Weights of a small transformer language model.
Architecture: RMSNorm before each block, rotary positions, biases on query, key and value, tied embeddings.
Training: a variant of SOAP for these matrices, 6865 steps.
Each number is 128 + 32 x the weight over its row's rms, rounded and kept within 0 to 255. Layers, rows and columns count from 0. Numbers have three digits each. The size before them is the row's rms in percent of the matrix's.

# up: layer 2 MLP up, 1024x384, rms 0.0962, rows 695-734, columns 240-287
# down: layer 2 MLP down (transposed), 1024x384, rms 0.091, rows 695-734, columns 240-287
# gate: layer 2 MLP gate, 1024x384, rms 0.103, rows 696-735, columns 240-287
up695 099:174116094125103079117135109134100146187073119137107154124067145165141093160126179084042188144127171181150140079164108129147139151121106127163101
down695 100:146139145126157104129142124168142170089118180115171141164093137156205072132135160157155113122108134159136193081157097153210149136160115133130135
gate696 106:127122115151118176089090155128129106089062066107075149079110120180132118110107084163082133166203130075135086073103127104130134159064113130130137
up696 101:113063133152174068118101161140091137094144127154087108119111100177074140098148125102187128168158159087110061161159092111099114188185124142178138
down696 102:131127087059121102109070132166098140110130144126159112165116138107163159097168165113113138137107136161121108098170087196126134140108123111183149
gate697 099:109104138149163093149069184110109164093128151180109113101169151113167152135185082073131075179060092150102171114156134117079100108159138103068108
up697 102:154143112137178100137117118135220145079114081186184135133151148129159111173145106112151192179141115123179121104130148119175086159131109136151167
down697 100:111116124129082084112124158137120089031144157126152098112141075144158150169086064053157130102184176180136100101106185093156120196089114115152102
gate698 099:138131190153081085137092102123144148061054096131152172047185173123119106142170150177145171114119078115133105105138149109145170139109072146161102
up698 098:133113112156070136081180144180094189092132065112123163076144122150126137100126093154135176173158132144127088123128113120067133118119084163192091
down698 095:103095111138101153108174111108063128077129177098140108188147118150120151100172129120161142161136112193101172180180134111142087181088108111096124
gate699 090:111199094105102132081095091137108084174147075172168209144099077146103131116089136155131138098090110078117156145099100082127100156153127137071133
up699 096:127136148046145087118163124152117111188134145113131134103080101134169126162071167120126104149101084062129144128073142155139120197152138087111173
down699 097:133130103071124109080118071150072089194146143116128150099135098158129134103139157142130184077149099075124130126158136088121092127162134060105163
gate700 099:108144066177121113130098112112104110100069168173160116168121106076121159068188094149137119166083067114104112081146149125096171145093149118158169
up700 100:107138135075144157142124117130094092148137126159170119136155078095110107117147108171128120122092101092156129100103100115094180081110104129126141
down700 108:091153108124145140164161097156138097136169144118171105161160149127100127112174118110151091133054093145181132120162054126106208104143132112089125
gate701 104:107139096186080117148139120099129118124085112127100119111156086167093158114094125079147107218105115115066094158119162169154169160109125157159112
up701 114:147036127112019110147153173057166110087144182139128108207095110122162115133107086131087134120171197134144153109201095065147126086232120112155132
down701 111:131104140105122132108121209102138106067191216130163109149067122171160070091079113121136138111155127121124113088136048135137114082150119063136150
gate702 101:130096115149144150147133134136104081130096171099091060135099151115134127103132136115084162121084103144125122121128159110165141134104129173137116
up702 103:123148179100070162147072100129111129106086163188124169098121081103118152062143126123069144105087061172170082147136130079160095147141167114193074
down702 101:143153117131133130137071081107095159127134110133139112112131059136106144116143135117163146114136162123145125159193082175178097188066110130169136
gate703 104:133138106122127119121107129137126109133097170143169148092155162137110149116139145139114093149188155102122129139093164107090120105123166116118120
up703 101:201068167117126159094145113113145106141151120167113122169138120134150132113138092133141106120149097183132166087126130136121151118114070197114113
down703 101:135118128092094106128151083128171143149106162175115056150167106169165127099124086168119062130097124117110174132105154111145132113075115158136105
gate704 096:118164080079160131127111144113165122193152128116140188128055118136142098129140112159202153149058161082129152181129149123081161153123100141125174
up704 098:166096135122150196135133094133153107101121146169079119145098209135183064110073133107084126078112164138157093111116058147107142123132115081137138
down704 095:116199093157080066152143131163138088152131132110117130121145112167138159156106124122128135148124115131148143122178060132124163108179102118169110
gate705 094:120108156093103104152071093145085109158124111151165092123067134113178179108134163122122112111146087206114155111177201117213097062099186090182117
up705 095:095118096149160067128162089175083120102068121083156092137085122131136127132110122133127135066147136100152108160129177107146206160076162100101120
down705 102:147141154130133109143169145100110145151107143074168099096104124153174074115135130164139095131101064117151129215136166068186200196132192131125127
gate706 099:183155122162165109148121119091119134103174140124086154077143127084108102164103152162187125104118149109073111111145119132102119133097098130126178
up706 102:095097160124152163088095120110067084152179162090105079096093180109135122132133188105125094181178193113143085124135099127116117134147115070166191
down706 105:117105183135144125128148135111167125182187093168151113112140177083147149153118135087141098141111164109178104107100153147134146037137075151088087
gate707 099:134155151125118119116107183121185120121111093100166078146140148097128082127138113064112042101094118127114067148138108155111134085126146143123141
up707 101:156169135121158102103107189163132112139141116105156092200121149110066138152091150039087117145120170136132128131153087112113120091123153101128162
down707 097:138172108157122109183153162181132121107078117121109133147166190132118055157181151122115113086139099151072117101115152163112075136135140156135162
gate708 101:145117121099120068118187144073140153109177128129058133136163127165162110046132119108119143208140069104178213129116103150105156105117127182114153
up708 102:094114143146145127179082110220079145103127143160166121115105131138110113146175128172126077156139098085096124117094136127112114119098109192096151
down708 099:143093118070203158173104082209079106131144142131169112117110151157155114158152118122131123108100114146107059107078167154170123122097083140094164
gate709 096:122175123168163125115076139143137085115133101087159103122151101128135183181136097070150107123128106112137123152103143151158134157158145071076174
up709 093:154059166147154131114171091071157156150124160171103071163144126137118152094175111050182158084155120098113158158150139135135157090162086167136095
down709 095:137110133122150116087076126119153148128144129163120076080134157116093140079145143128144112042093099123112125139125121125117118113147102142134114
gate710 111:106145136091120236046118110094148121115140143114141138149124125098126230137148139128141112126111107155097143096120131104150108066135194110143088
up710 107:120146107153165053132127060122084124181146083146139141128097146138056074108125106112117113127106154095139105124098183149107186147075075105068143
down710 105:083169116122159086117146098129127118211152066136107145145102168067145137141121077073118031129125112186158084130111121083037161071056090152080145
gate711 102:183133107087164128113082162107169116124124153100167118098107134148156115147115113157105129110114082153155051130112072061125157068115114113123148
up711 093:107161142133131113151157113138098119177175147136097126075145072128099143114102157062138144139112185122116133061080204160183127116091093171118138
down711 101:141097152091143131141134172115144169180134151150098122099131158058121061129118119088143124178128142097162076131108136149069149151111115136152154
gate712 096:142153080101153146106090119111163163131123079141200117124139084144175121056137093108123087092104132088151145144120097081131112146152096149079117
up712 096:140106162118068103144127148133148115136103158084119089124111123155085112182180115128120191143138101151120129112100159122106077089144081096171162
down712 103:117102158131098126109092118151122115140110154127120130105113136094115081116171075114153139134122126101139139084146118181129064117072094161160212
gate713 106:062121082100122111084114099125134103083104080154129153135151075144151140099084120136147082102137090117143160156185159119150128071162096179112064
up713 103:090121151139092163137117088138106103197138149097140150110125101070116166133089138115098172139100165141127119093082143079135109074191143092099138
down713 101:116118149114098076107101114117166115114116079142144113138093136125084175083094126074171156127119152159124135112121106144115184121180154123092144
gate714 092:107052124136125143102140154079042166129147150146076128110170132128121148123136107127172117095160187117110103132141064100123105123150107130160120
up714 104:170173107070109089148121080147119143113142162142150153179133182107146096147077176112119119125117143076084109174125109085064138170157100123114120
down714 103:160122140144172139105106104141114139123035104147131097157184132100125114143167092150154131138121128116136153149117124108019139166143126102082158
gate715 102:168095159214129131145141085164150077161150150072080154144174129163167104109136121084152148114131039161138092122115072161080129123114098184148138
up715 101:194103160132128171104106150200151134106109124113127086153086145099174177126110080079120154123100111108103084108092072109123133140150071170131144
down715 104:152107129142158139180157123181156145150091135119090149154096137162144107134163137143108118174151082136126088131104046120129058132100076234174177
gate716 096:085170117093080116121094142141109120157125125103128123068180114103106136133181120133086161139122082121118178176116177183131106116131136135143119
up716 094:121167098155088104158095137145109153135132164143129058186108138156152126100168146078156179079085100108156152084145170145120092129201118068106164
down716 092:079113118167145128148118175097124144132116152171070090154096112098165140118126051139105139144127157098147160099156127138050063155143143095122084
gate717 102:167131126102058126139143116144129116214139182090107096164155077141112179142104173156138138085119114134069183108127142157114102075103168104097123
up717 107:198105120144147195118135077104140155094167147152138111168134084129119030143100107108112188134148108164116158100117120139062120127131072143117111
down717 104:132083093115159176156161119143164146124159153135141142068156139137156206133126098125129109140097151095205148170145130128130137177162097098104104
gate718 085:118093130155088072101131098143139102127202140081156093078139116128109096081138144127144035140166039072125172109189168113149151063144171143144120
up718 088:146184113121135085206111104071111079134124161145149114043079136147174180143112102131150119143120099099107093119179189089158124122114172156105164
down718 102:157107105123135105183132140124067151092170169173146088089067118215152120163134048102155168121118080140115121110170152113179106114110143138125092
gate719 101:160152062125147138079135153097173123206108130122142097089134132122109138093164138074130100104173112145131127086172130110099156193108136148128136
up719 103:089172138148121109111139167136107067158099134132129150119107129060129147110116096145104134130145170128172081092157156098156090134195129182096167
down719 101:151112072137125089159095126057119124130098140058085115148112133105172167147143111211116144125164157170177132151107119132195110155181121169105145
gate720 103:130127122142144138124135133121120131114090113094144089096133152146150107128168123081156141094106110124104079180178108090109084136159094117102103
up720 100:118141166099185155170137106051149183134121094167143120129127137130171107098115147098122131063125101152118147114100121100129124097107146099132128
down720 099:135140104106134150169131131080086123169187118147174138111076141091126117163150207093119168098095104154157148173138152053048082181139127112140106
gate721 096:157128146136114118165140191148123081163165119111153136136204116192133086126079136108124115118147187126100116128138103164102164126171112106122093
up721 087:168127101149167125126123175140149131076118105132113131117076090117156089116123092169107124220106132129169126132135107155101156107129131117191133
down721 087:097072160081088104088119038119090120150148147120107179030114200157175170136090073143131098173105068124183114086108134110133111147083134099098082
gate722 102:103114109142090147129090099179134220135118128115135112134106120130196150067140119133140154141176111210180172107152140143098190133177098089116119
up722 094:115078148132113106095116160144129181070099103076136176104070157147121109067102152120115167143143165174165126129145151155169186126095126146135130
down722 093:131149076112135130173141150234114109083137136117102099090123139122108106081140069169171118163084125139110141111173148127181154149128133139106174
gate723 105:117146150096163082145097069125083139137216143148091171171150155132162170143063147166080104192065081156134094100110076135093164102074115152150135
up723 100:145112120188111145091131188046067122161095102138090117153151069165151116127099175114143128120193074071064155116120177166097184110164093125119185
down723 096:061089161141117145137111054106123116188152105152079104151059102128152148148066131185149135127149061060143124110159099125132151172088081060125163
gate724 095:141105124148080112140130072171109067132072059107134080171134172115130163099174114068083168160099118115154114174138134128151133186155150117134175
up724 100:128110097118098141141125131042158139163150177148096182127090112121097085190158154199115140143144093171143155111128133127147155129139086137119141
down724 089:131123112068159175190133115096102097157134125104110131157123082133107072124152170122101103164095117069155171158120121092109123125161089124113180
gate725 102:116134136185135107080148099087133075116112066157130157139156122113033127113113151121098069171140154136123114123087125156148167089115076125109068
up725 105:139069147083117155137076203059115098093132092197133109224195131149180132135161137143109123142086125164204149148095083102099127074163127119090130
down725 097:165073113110151142130090075120100092040141150149045107106180103142117111124182141174087154147104127147117146171101117114114133168165218125121096
gate726 099:105190115073087159156110122145109076096084088156111088137179158126157178157178165128066116123160109099123123137138113136125152118152117181103186
up726 101:142138077170103153130101140132134094066136110095166146102095173126140152146143103071116051163193113085094113118161160093104236107086174144126145
down726 094:098082129106071139121070133156065116081135064127185147162121138137098153089087121167131116112122108049056120072162099138173188085176104123110147
gate727 104:142067190154158087167088131119097093104160162160032112091156110104158181133130154114091065140132097103102190098153112129116085101135131133120172
up727 105:151136138140112101181147073069166102120087174133166119119074131030115110155156162112150122083180136160118117071130119078149074183146083085086098
down727 102:097133149165151126125132110115161102104130142048148116124071092132096115113160139070098152098109153097137136121125185077144133117193116077123119
gate728 098:117138158075193151074098102182192065092141163123059048089094154135132112130183162222089136147125169128095090181103161148092107139065100145096119
up728 095:167122140172128178163151119129137123146138125127084148123120087082137134137121177145152097130094104116175106145165121150119165140157166157081178
down728 100:137107137127130161151109080109209140144176162190122086030161079048141127103105139148170169140149152139163152135164123138091146105112126104151192
gate729 105:085141077128177131090147089139153132158096119169148120106183143141082136133086168097207133073138127153118153171175171112102164114127113136143112
up729 106:137088133085155131121137109106183091107135073133099145108110141214070140156122125175187155091057112123167162085172126169171111080118124139129131
down729 102:133159119098126083174083110144114109149178111067129057123165102141115099125119159179118123123109170086103114118087131088092115117149091071117112
gate730 101:117104129126169205098143151104183089104142156112086089130084135132094109092084141089117179134116106109044123125176153190146168142114116084137153
up730 101:157122163164116105128096115140092072167180125106139115143144102096129126154151081144125142116211215149141087172125160138128097098119060222086114
down730 098:153139095129159106144093095150080155111093149160142123163180083146110132126097132106201157133138129112095100118133132087076149114060148162062055
gate731 101:093126108126168118113118128139144163160145141105171133082151094169091172137088157147154158138115138155195123143153114114162141172113097097192146
up731 107:127157135147149134148147115087075107143134136182118096139099078135133124137120094054179176145085132174147101079126108092133113085150142068136124
down731 104:131199155166181099115124155112128098098124125136151204169116089150089151165146145103171177093095112112168137158135089111145160147135187104107144
gate732 101:161161117168098115141147145146178103131076158105114104128108126136061123118153104169140117102106071099159092132157137176172157112104155165094147
up732 104:153132124112121128138194120118132097100120161101166183149144158102138149125122129127176132154132162094127125110172156180095068139067110126073165
down732 103:197111143118131114103123106158115162132101175160175178132103165159137115077134137157101150124159116145147143121160130165148106145125146059060139
gate733 098:120092138108134127133114131125140101051070072162135079126173134095124094092118096086118146125067132101126120082137107190169104114132110148108175
up733 095:093148156216104125114146127117144119143156105119085128155090180095120140164132139121187103153176147132130136167178114153136131156109100157068090
down733 093:098159156194128061074147116102155122124178100098111143161086127102103193122124129107175094131069125192140140112157085187067106169088104174042169
gate734 110:149078160138152088120129105147097100213152151137169117126117092098137100077174107124152148106149120163104159130105154136128130148091112119088064
up734 101:134125093093137127102106124117129143200067105078100099126101136105099142177106144143138106136135084105122097108179149197096184105134173108116153
down734 111:104210161118160122085097100112162140140047075140147161149143117120129142129117079120109092138061145079138098163157146114109150109112147141138189
gate735 099:102134181094135137147168086088166112127111092146143099077118171089115134155141114073079144168123162143119151113180113077124239132094078169087130